config.toml
num_hidden_layers = 13
head_dim = 64
norm = "rmsnorm"
norm_eps = 1e-06
attn_scale = 0.192
bias = "none"
tie_word_embeddings = "early"
init_std_down = 0.00211
lr_head = 0.00677
decay_shape = "linear"
final_lr_fraction = 0.02
max_seq_len = 1024
Each number is 500 + 50 x the weight over its row's rms, rounded and kept within 0 to 999. Layers, rows and columns count from 0. Numbers have three digits each. The size before them is the row's rms in percent of the matrix's.

# layer 10 attention value, 512x256, rms 0.121, rows 243-342, columns 0-63
095:466457503389611423512514483486441539456562467471566513465448564548471432433499413482503508501453543563557509464565495580468492591505536437558500540542460517493505493458611429479507483526536461
097:503534443526536562457507530494541469506456556426480517467469454470465506530543506509464430483512561570554531477483502521479539470554588560501444530571444575578472506430561443526511517476522437
101:479460487648484495514468538452474445422434500441452448476540531574524540444564449503475489438589572435521479550450470528532531529411526496519575540445506531532488507485582363459454559539485538
099:484531509499409509480497528509528484469477503525522505463482498561458492452423436431469582544521497526493507538482506516487544516567500478489581497420528481477554618399646551406574557395571558
102:483559462572509489425559489487493539479414485493547430571373567514457483563478478563501523520565511495465557538558449454496553427550416494501481506437471414505485444486461491538457474526465481
098:574370587555433473499436562508447493513504581512556526498471464497517499498450394492466643558542407468493586566448495509522471478554459373446538565457492577450519493561481500515542513550459527
095:562569509538496462514487574433464433491423534510453494489423459515480539499496575488489508596508456416490514392557523460444543428493505499496472500530585497552495487546578416521467526572497452
094:561529480565532484506498541455570499534516603416535473499559511468472517447532548430446471447453512484490454455499525507540519448523570551427516536433379530569563581492499499469394389520478587
093:475532429536450494450502568538471582449434449529620455496540559368505479431486502553479582556500472554544517510552511447430452401545512471555441472499510580557550550492471540549509418479441445
095:467569466529410542443528548519509533524460452449523488584515533443503347608524438494480434525460540494486449455434492608509528446494379411542492465418520454433514507435582535526614504594609554
097:524537456587509532476497530483468534547602483489513490547435497537582551417508577455493485576608448503501518500565504545483385585472421591425526497536438588505479383496463467569513555489440571
100:502407543527461475468639497490477516443487577459439468524418508517418481537558451537530574414541466384545512485461462498481478466443546520491405535524462550488504512449539471474537479476486444
098:421480534562491407468466540365550484502502583457535471535435494496541561580484485436593482522510408544486514479530456479461549596546598541506499458460365562574541608583433525555563442491579488
096:421462504517542496577500394454501432613485458536524482614474555478510471552532538582512487411472476463626494546552508452501435453505459511468494575510468503508502541506418448516503542398455620
105:505580451502490530491473507425516508563425483490532509583514437522396540472467552505564507540529503450464372478440486527481548525559435577536471530563478381470491552565418389534500544612480480
094:499477581456561443448598456529521484506532491477554586436481582554498551391574461521534580578491555459543604506480510526478413580534464495509518460526504485519559618486512513507509497506496577
094:397547609577481601489524532524468489493559573556435445483492470520532527400455489407558557551527530503470441467526452436532485503576484435468452525508474545575530541481540477490521528475528557
094:446548516457527459525448524444476486434502460443582462467434453505425501621452578516523447484414439531569447488559473540488472489505513544483459431452505492546446487543620558517449536565544481
106:512530469501651549547483468504528505414538493471556517438411489480515402467453514489441444467514501505513445489501545475492471500604431504569566410465543481556571505496554507535525535450451473
108:475522442481467541412499533507424488475535518454478499547519513503489519457499545523549364504429368478543453561434544523650503480538464467415397514560448516475504492469472511587521479462511443
111:447429500476509616597555548550495492548469550449454527560538504558508535569570482623461375496446534457578512433497538452462475472514575509595502437490506468555469510523399477556505486439417459
093:471429430575491430460689499549513614522550512517437479535492518476523514487574578541523426487453478468511506546479468455479464517514446479536431481485513458532541411548415582454443490514492619
096:512545494443538485517543542535459485465558423446585464583582581429469443543547585511588500436419430560514481454434553382482500508607482585504469514558560482416494451553486569515509439498495468
101:491472514504503544497508568520543490580520536540514426564639503530443499535492546515520416567495543542473527502479535456485431387642550464562481584563516444529492597494520512554526512533621522
105:475416501498441490480555463516519460419517474491543510496539447558549545536402531486482530485569414625537558493520485620582495559486470589490508488494591470537462446472544454492586525473567429
104:534538513465575551537520457473388471484511587532479437462532553546464471506469510435434497475498439569498472424449572406442581462483516510450464522507496592511478504500517515428490439571483440
097:432494436480543491536411521567499495465570577456507464478540544496473448573514548561519536472482445551538505576387529512514536555438589554506486502599538423462515445590508557495444457574394460
100:473474452558522559454553452444501476512421492494521507476572492442454571459510412563556468483491532525503504491551442544494391484452594543494517506488519420455437589568482531480554487458523474
101:532424493449527466404476523463438426447466469549443541607518500490574495510405505494565486528460472593514525442475488511444574545449597544502477483517462442506493518570509587539446454494511455
092:383426509476562420474567612513486573577416473510444577519516452498419527522454448543501501473472520529511500493596499591452476527558458420558472412468518471504529496484565517560495497577482454
099:566551479502535474484614407540498558442585578521452478572483521485503425516518473535458475534430474513527470506537462450500533501508500426492464446520460374503477509467549443486584467490498544
095:548620443559443515537555483544500416295579529576499562491472418450503524616424528537431572610479418550496568474437464499520541483451484500605508475436483471517569489516546504469561428614509419
096:399426569492468563503568520425496443461574484438512528464506574489500537510445495522522471451423502500441487467502575555411454567538411459432507530474455489497484517509566485491563543489437602
096:502563531489516618479484506407538477481574544578484374512492603462455537409442499488555568470450462520383492514426511470471510469542457497490532538556503432492455446516500468485514488576432462
096:548440537398579549517462536520640449502529488529481508503521492430472453528507465501522565475440492573493445473592411495519496499487555525495496450572484414491517509419477453483462522519630519
094:545488427392490483449413545522529480567438480518558603513503566495609429563490402525494450501447492535527491502586459500480488591450573486410463448409457563524486520406507421537507555557517513
096:516497507605486477458471505495452481552557537572455477546483500477571439630467540528518539524451484537449482426526483383524482491446572417468495532466452468511490522438495470564475489537478497
097:461451463467576495511470540485431450445440542540530580427597473528532585488514544497545515516571519500396507481517472500599475460446472528574535584477489517549476482481552534528521588475461558
097:484495435553486504399425515437488483427519450556489506473532498549519483497461439500430514491500530557461564502465443460410540554441545462510400471480483530527527615510569421457476627461437462
107:507418531501453524505523461469426470456497472313467534471571533500428526384430504490490494466498535438559501466501527560537504441474521468551513463478524501529606515475459540612499564525457481
109:457465490459505500449538483457491462456550437524482547533484347473421445500379465520484540547537488508446476463557445430514534393513542539463421461546506461549531383542472477558532499486568427
100:481398491524447527421545505388477522510427525471473554408501582517497472639473460495541496493534530515462546511653457567460502486454520472485484455449524554474467534465627469447512499490506512
104:433467486500490541604554468552419492542532525431457561531404536566469499502529555549421548473574420464538566523406508577546609492520579404447437505522554490568599452514490479545371505550499557
093:549501545455423402466561507421522497571518529488519558536497493596516443471478361484445474564467525458532450545523506474521516559531456532520480539486507492499539520375452511527490559493614579
092:526427429545406550524517508496549590602531548499531527551545527494404560524501413495509525422454494458467505616483539505500497562513589482474523502525493521417490389494601514516405486485479450
093:458494519425397591472563513510533553596447439468535520511446483506578474416573493485660456527525444506518433489499501456465389503526510471551460522560490488578491507473487499576537600530369594
095:440590436558489443431542651459528543434441477483498507574530428526465527493467501498462498507520565439465423455435443658525568512563463596479438534542555529475566453494519603516454495543408534
104:477524422456472599421402482526583518554461419498545474552498541591536563458545443446550505441471492502459489526458528558518520521592499499501527442571471466524501410483423558465543428551494551
100:581533532484525430493496427586520546614502403510570556558462534492443486535569568533477499570433515512552402552486541484528542394517530386432525374484553561550492478545535548562619500578548526
101:495464516517550529428460563435538576419421506419524386424499458523495540472449556610520548562502523496556534500497448522517514604528395483539494539524484546441391423599458538493458520509439477
093:472455445462557516457458570514512489498491496452506484483531464479462564498448457530589511577548540552544574433532499532498493556476561423484567495507392549549439539503446534518599470559533546
105:484472458538531491475483500527524417472528504468465527430488517473551561573521470594440492525507542466487578468545567527434622574440552526521529494451534453539513458574527569514575426422570529
101:437509484541557478581448501427491504507508545364445500458413462537429529411477402481489576462487525480617511556472481427460465450520446455511509529482540361445594422521459535466400486492497553
101:506512412467565515470555437465409534452412492537517492448500513547663443576507517501482411579490505558420459468501507513395527473506514528520515498486522512508504479479577367436553569515526431
104:469513442528533421537497432468513548494568474554430505453581517489495501306566461528525560505463558449518389502435449510487590472484569491550340404423450525520501420533455537522491457480511520
099:540589429595543566540443516587511439448554446473415556483498553649519483546512473541506542459513471459552485491510478629406535578452520461565497499538476513534541419529458426499537501468569427
109:517495499426519459470594439516509486502464377540452505518516490497557440468579459515564453619437491493500506441499499476505596458521450469411466483520473478525435517463398514457589534551596549
098:454560451580465487513464651602492482468497551405516454467540451490503560479499550480566573514484454531480590479494530577504470524471442480556556432535566525539379527468563518496557485442534495
096:504414598487529495467559495611468463468447509453494528568495524519485460389445482525576566478472420519511503502477507454654532470486468494451553497495478531521460456504477503480462544506514471
099:534391466502452466502598506493456492505557486418514466538415433538539537455510517573504479419460569500506539476480455519581537513544454535390484490452548475494484475559553473560524490533520503
101:537533550491522493488462543494586503567500537474510428446539581418482470531486518441493559601608482569425611467465517464517583524531578495560555526376552446538420544499486537524487507558436623
097:508588585502508494498436496544594500509551483519547533567484497564455497473513416513476549491503574505533557478538549539525455563490485495581560458424484592470519510580498540476572417446547604
099:472586420459568433568507533447583515486626458564474510469448491547513492506451475471481471509508528488461420473476480538578518498452441463596518575493527553529510432543491514541465506554511469
099:509529501609500524514492484552588541470497517595532631468416535510417505511505484541450531493481583538469542511437522454456442512465459519491509436568472541479459422584468578516460401539464489
103:556559547575512478498456571614515548495509413539530513547444498447460456534462476434522495425384436505538435594466591513535492541545541598502495515540573531479515533453499531521454461462429486
096:385485535460464575505452491428461471456387512522487587486371533576492488550495521505440549523474528527521524444610486636483460594495485531534541460587474467495528568448508554525478521463592479
099:467528531487480496547536563524467560453504464490570420516459551548552560470530558433451473567480560522493504444514521496551501425536505488588517547545471495533514454607441520548469532403410496
096:508535559514413566547444512594505422525395518551486484550467460544481522478501530444510564544516574484479462484305580510552398520512507484480568436436557476542570513502470488501529584518516495
100:459571470436439602512467542527467448483571463604474552488487453501481510401448548449589488461504567530498405523458569444509545550546534520592532535531474541433475530461543502462446527523436571
090:465522431473550506463418422466510452571506503561561496505499561576482488475563460524499452459474512499490586574475525461499500446508554510539555519468420500544472562432432451467426474405481515
105:483530392465428504533615563454473488482545513497447477388554489469502491467446525461464587503510539511450488461392434530458532516362537463471484552432596485534531506478497556428539476519489474
101:501427498439471415461513575528422530527506424525444436531432429413393484543489488485497464517517522523597439412547435398510471474570567569448463422472481458494424471524525477534562489561465517
098:524501489475537562478573508465473522485491491593510446596562543518610415460528501431479472504616459521423517555515551474514550471512545510482445552482431435523519464495501418460550479508566493
094:482445471466463491457504541459468555507496578437551559507554610425537483471458444507469543525474517487532492482513461565407481482498461459426596482486512534505440532538425463470455465436493481
096:451439503530553487473487584512512550451509467525485476551526465486540498457514527518489551509444539493508515436472534587445557460471375485487392436489473457604479461477572469530464461572565444
097:599423446466456560399557550561500556510426530468465426530523505416558525482506468508469540475567541500555531536471446527471556462479456460387598577468465495528527426540473439438511495526571575
101:465410635500539397517475510515504435519492551499583569549508474475463467543512520417517495569527425458544531473467465516477582554440496433521580476554435564546537506517435461533553480469554507
096:551456557471414498485504474512473509520468546508488416461447526512486538441493438488475509442530546519517478481504548435456431528431545562531549460433521388486473453628492471429401503526475531
092:470561465480480481432547465532598496450485449537413463391465456506528514535480476592469488531471399467473521539394483507538513474529503549570510494469519614498550396572505516548591495403454447
100:530527383464538513473434434536496540445494461521561409403470450464481501397497589481549490424519517453551431500470602428460465516562457550497453488563533471535512515543476437476480515549501451
095:385520444421531487499491419507453538551537472464474526473478514492418478416445433541514473370441576566447480466522514539429437543513552504429471516545592463387490448481477501408534374471500630
102:431472502507549512510543566569453593465537573428471421564565435487477521577548453526429436555453418509505493474604522569374465507577546492517565483604547480520544462461498446595579467484512515
095:514447522445537465510450480534473514456442527516480462503358545503526448533589513542495433473494529491539388573486449500477484525605480510509488483587564479446492494373497604462432531490547471
092:518445476476527510500464543433484528419479393474526451552495506517551533436534523548448433544457501492471466550425502505517500490486580450470464431547435448568435567468536406515565492535539560
087:490474503537523517418567507627493489446533489587490565491443452477466419471433444408559505498496352548575442511495460477530532407505521584471445455437450482592479523460500489498484517533509537
095:561574498451534558432457551451570414468430499493485484484545505473517490532543470540493445403528516493556522500480564532436494496518515615531440575507400539549560530483568478537452514496549513
094:499540545593525453586441483529514521552441449437459582446414538560499480471382543507462551487520431482508457508407524479402584441494534440556530519475501500515480504485428551566525508531527426
099:433501451406520511482438539610492577504449439399462456428482543478512500462453540549424574541452489458546507443508497455391481469510530444570544556518630573475452470486516534503520442508534495
099:597526577511531502430501548383508537510499514545493553543591547514442456621492465489517508559575596447453542530454526516484524545557409413409467564530424579480606463562527446547540476529467461
092:491483519458483518534464492442545521461469519420422550562513565530500522475461531519553479428389497441462434529498481483516543449561431480531470507516535527422564505451473436499511475446533421
100:505439441506445523497388443493545482413413491506478559493457506501500531408509400508479542469532508557554434518467572463541542361544511474424534587487527519540391491518471469489463474450566569
093:470524560426510538526466483518458482472510405457429468434499484440521520571511487569493561543484504606494471398533472553508442421465419517393487442551510479551465509509550515558458460450430505
102:495544530458529487497513532601437519493514492473508496450420617476503483469496580516467476514514519488487463516526448412452484527482510462469530506483464460437509537425568462520585475547490536
103:511425575493468483423516572559441530520503540481467418452542462649477371472454495569528433476590458547513424467628422502546461549419442531564530538498497511451474465520482478546563493455534515
095:620486493482633475414527497513518484479565462499616509488483472423455478569488420473427498404513474440520452463561427546461513424426536501549448437538527608453439506527476372435420478419539518
101:647570543513516503408504437592458477455505545469455526545481413560541500452504475443531597498462471477583447549553501534468572466442472546503508485504428477407527465462531541529391549539459511
106:496512523495406521488564528510478428459617536481598583491458487505454505535592440541471491503626482557516510482494464483435472448523483513512482521438526477461417546529505475449503432482449494
102:513466451536491516620601494494533436492504491534523456323546522555538477492556605488445525404535519487503522462408510456520483519539509607500568432461461496574472568528464448524450505567515529
095:535598527519550572537580505471434416454461419445490557495509540401554482509573433531612464469501508497483578490503431545461453423474456494469535540519563453567429491665498446492481523494471460
103:454471566526504478460521521475539519474483488482558412539420511502489513551476499566495384496477393397601565414572516479469458537466489523563420524459543489480468552545477514404443510510616491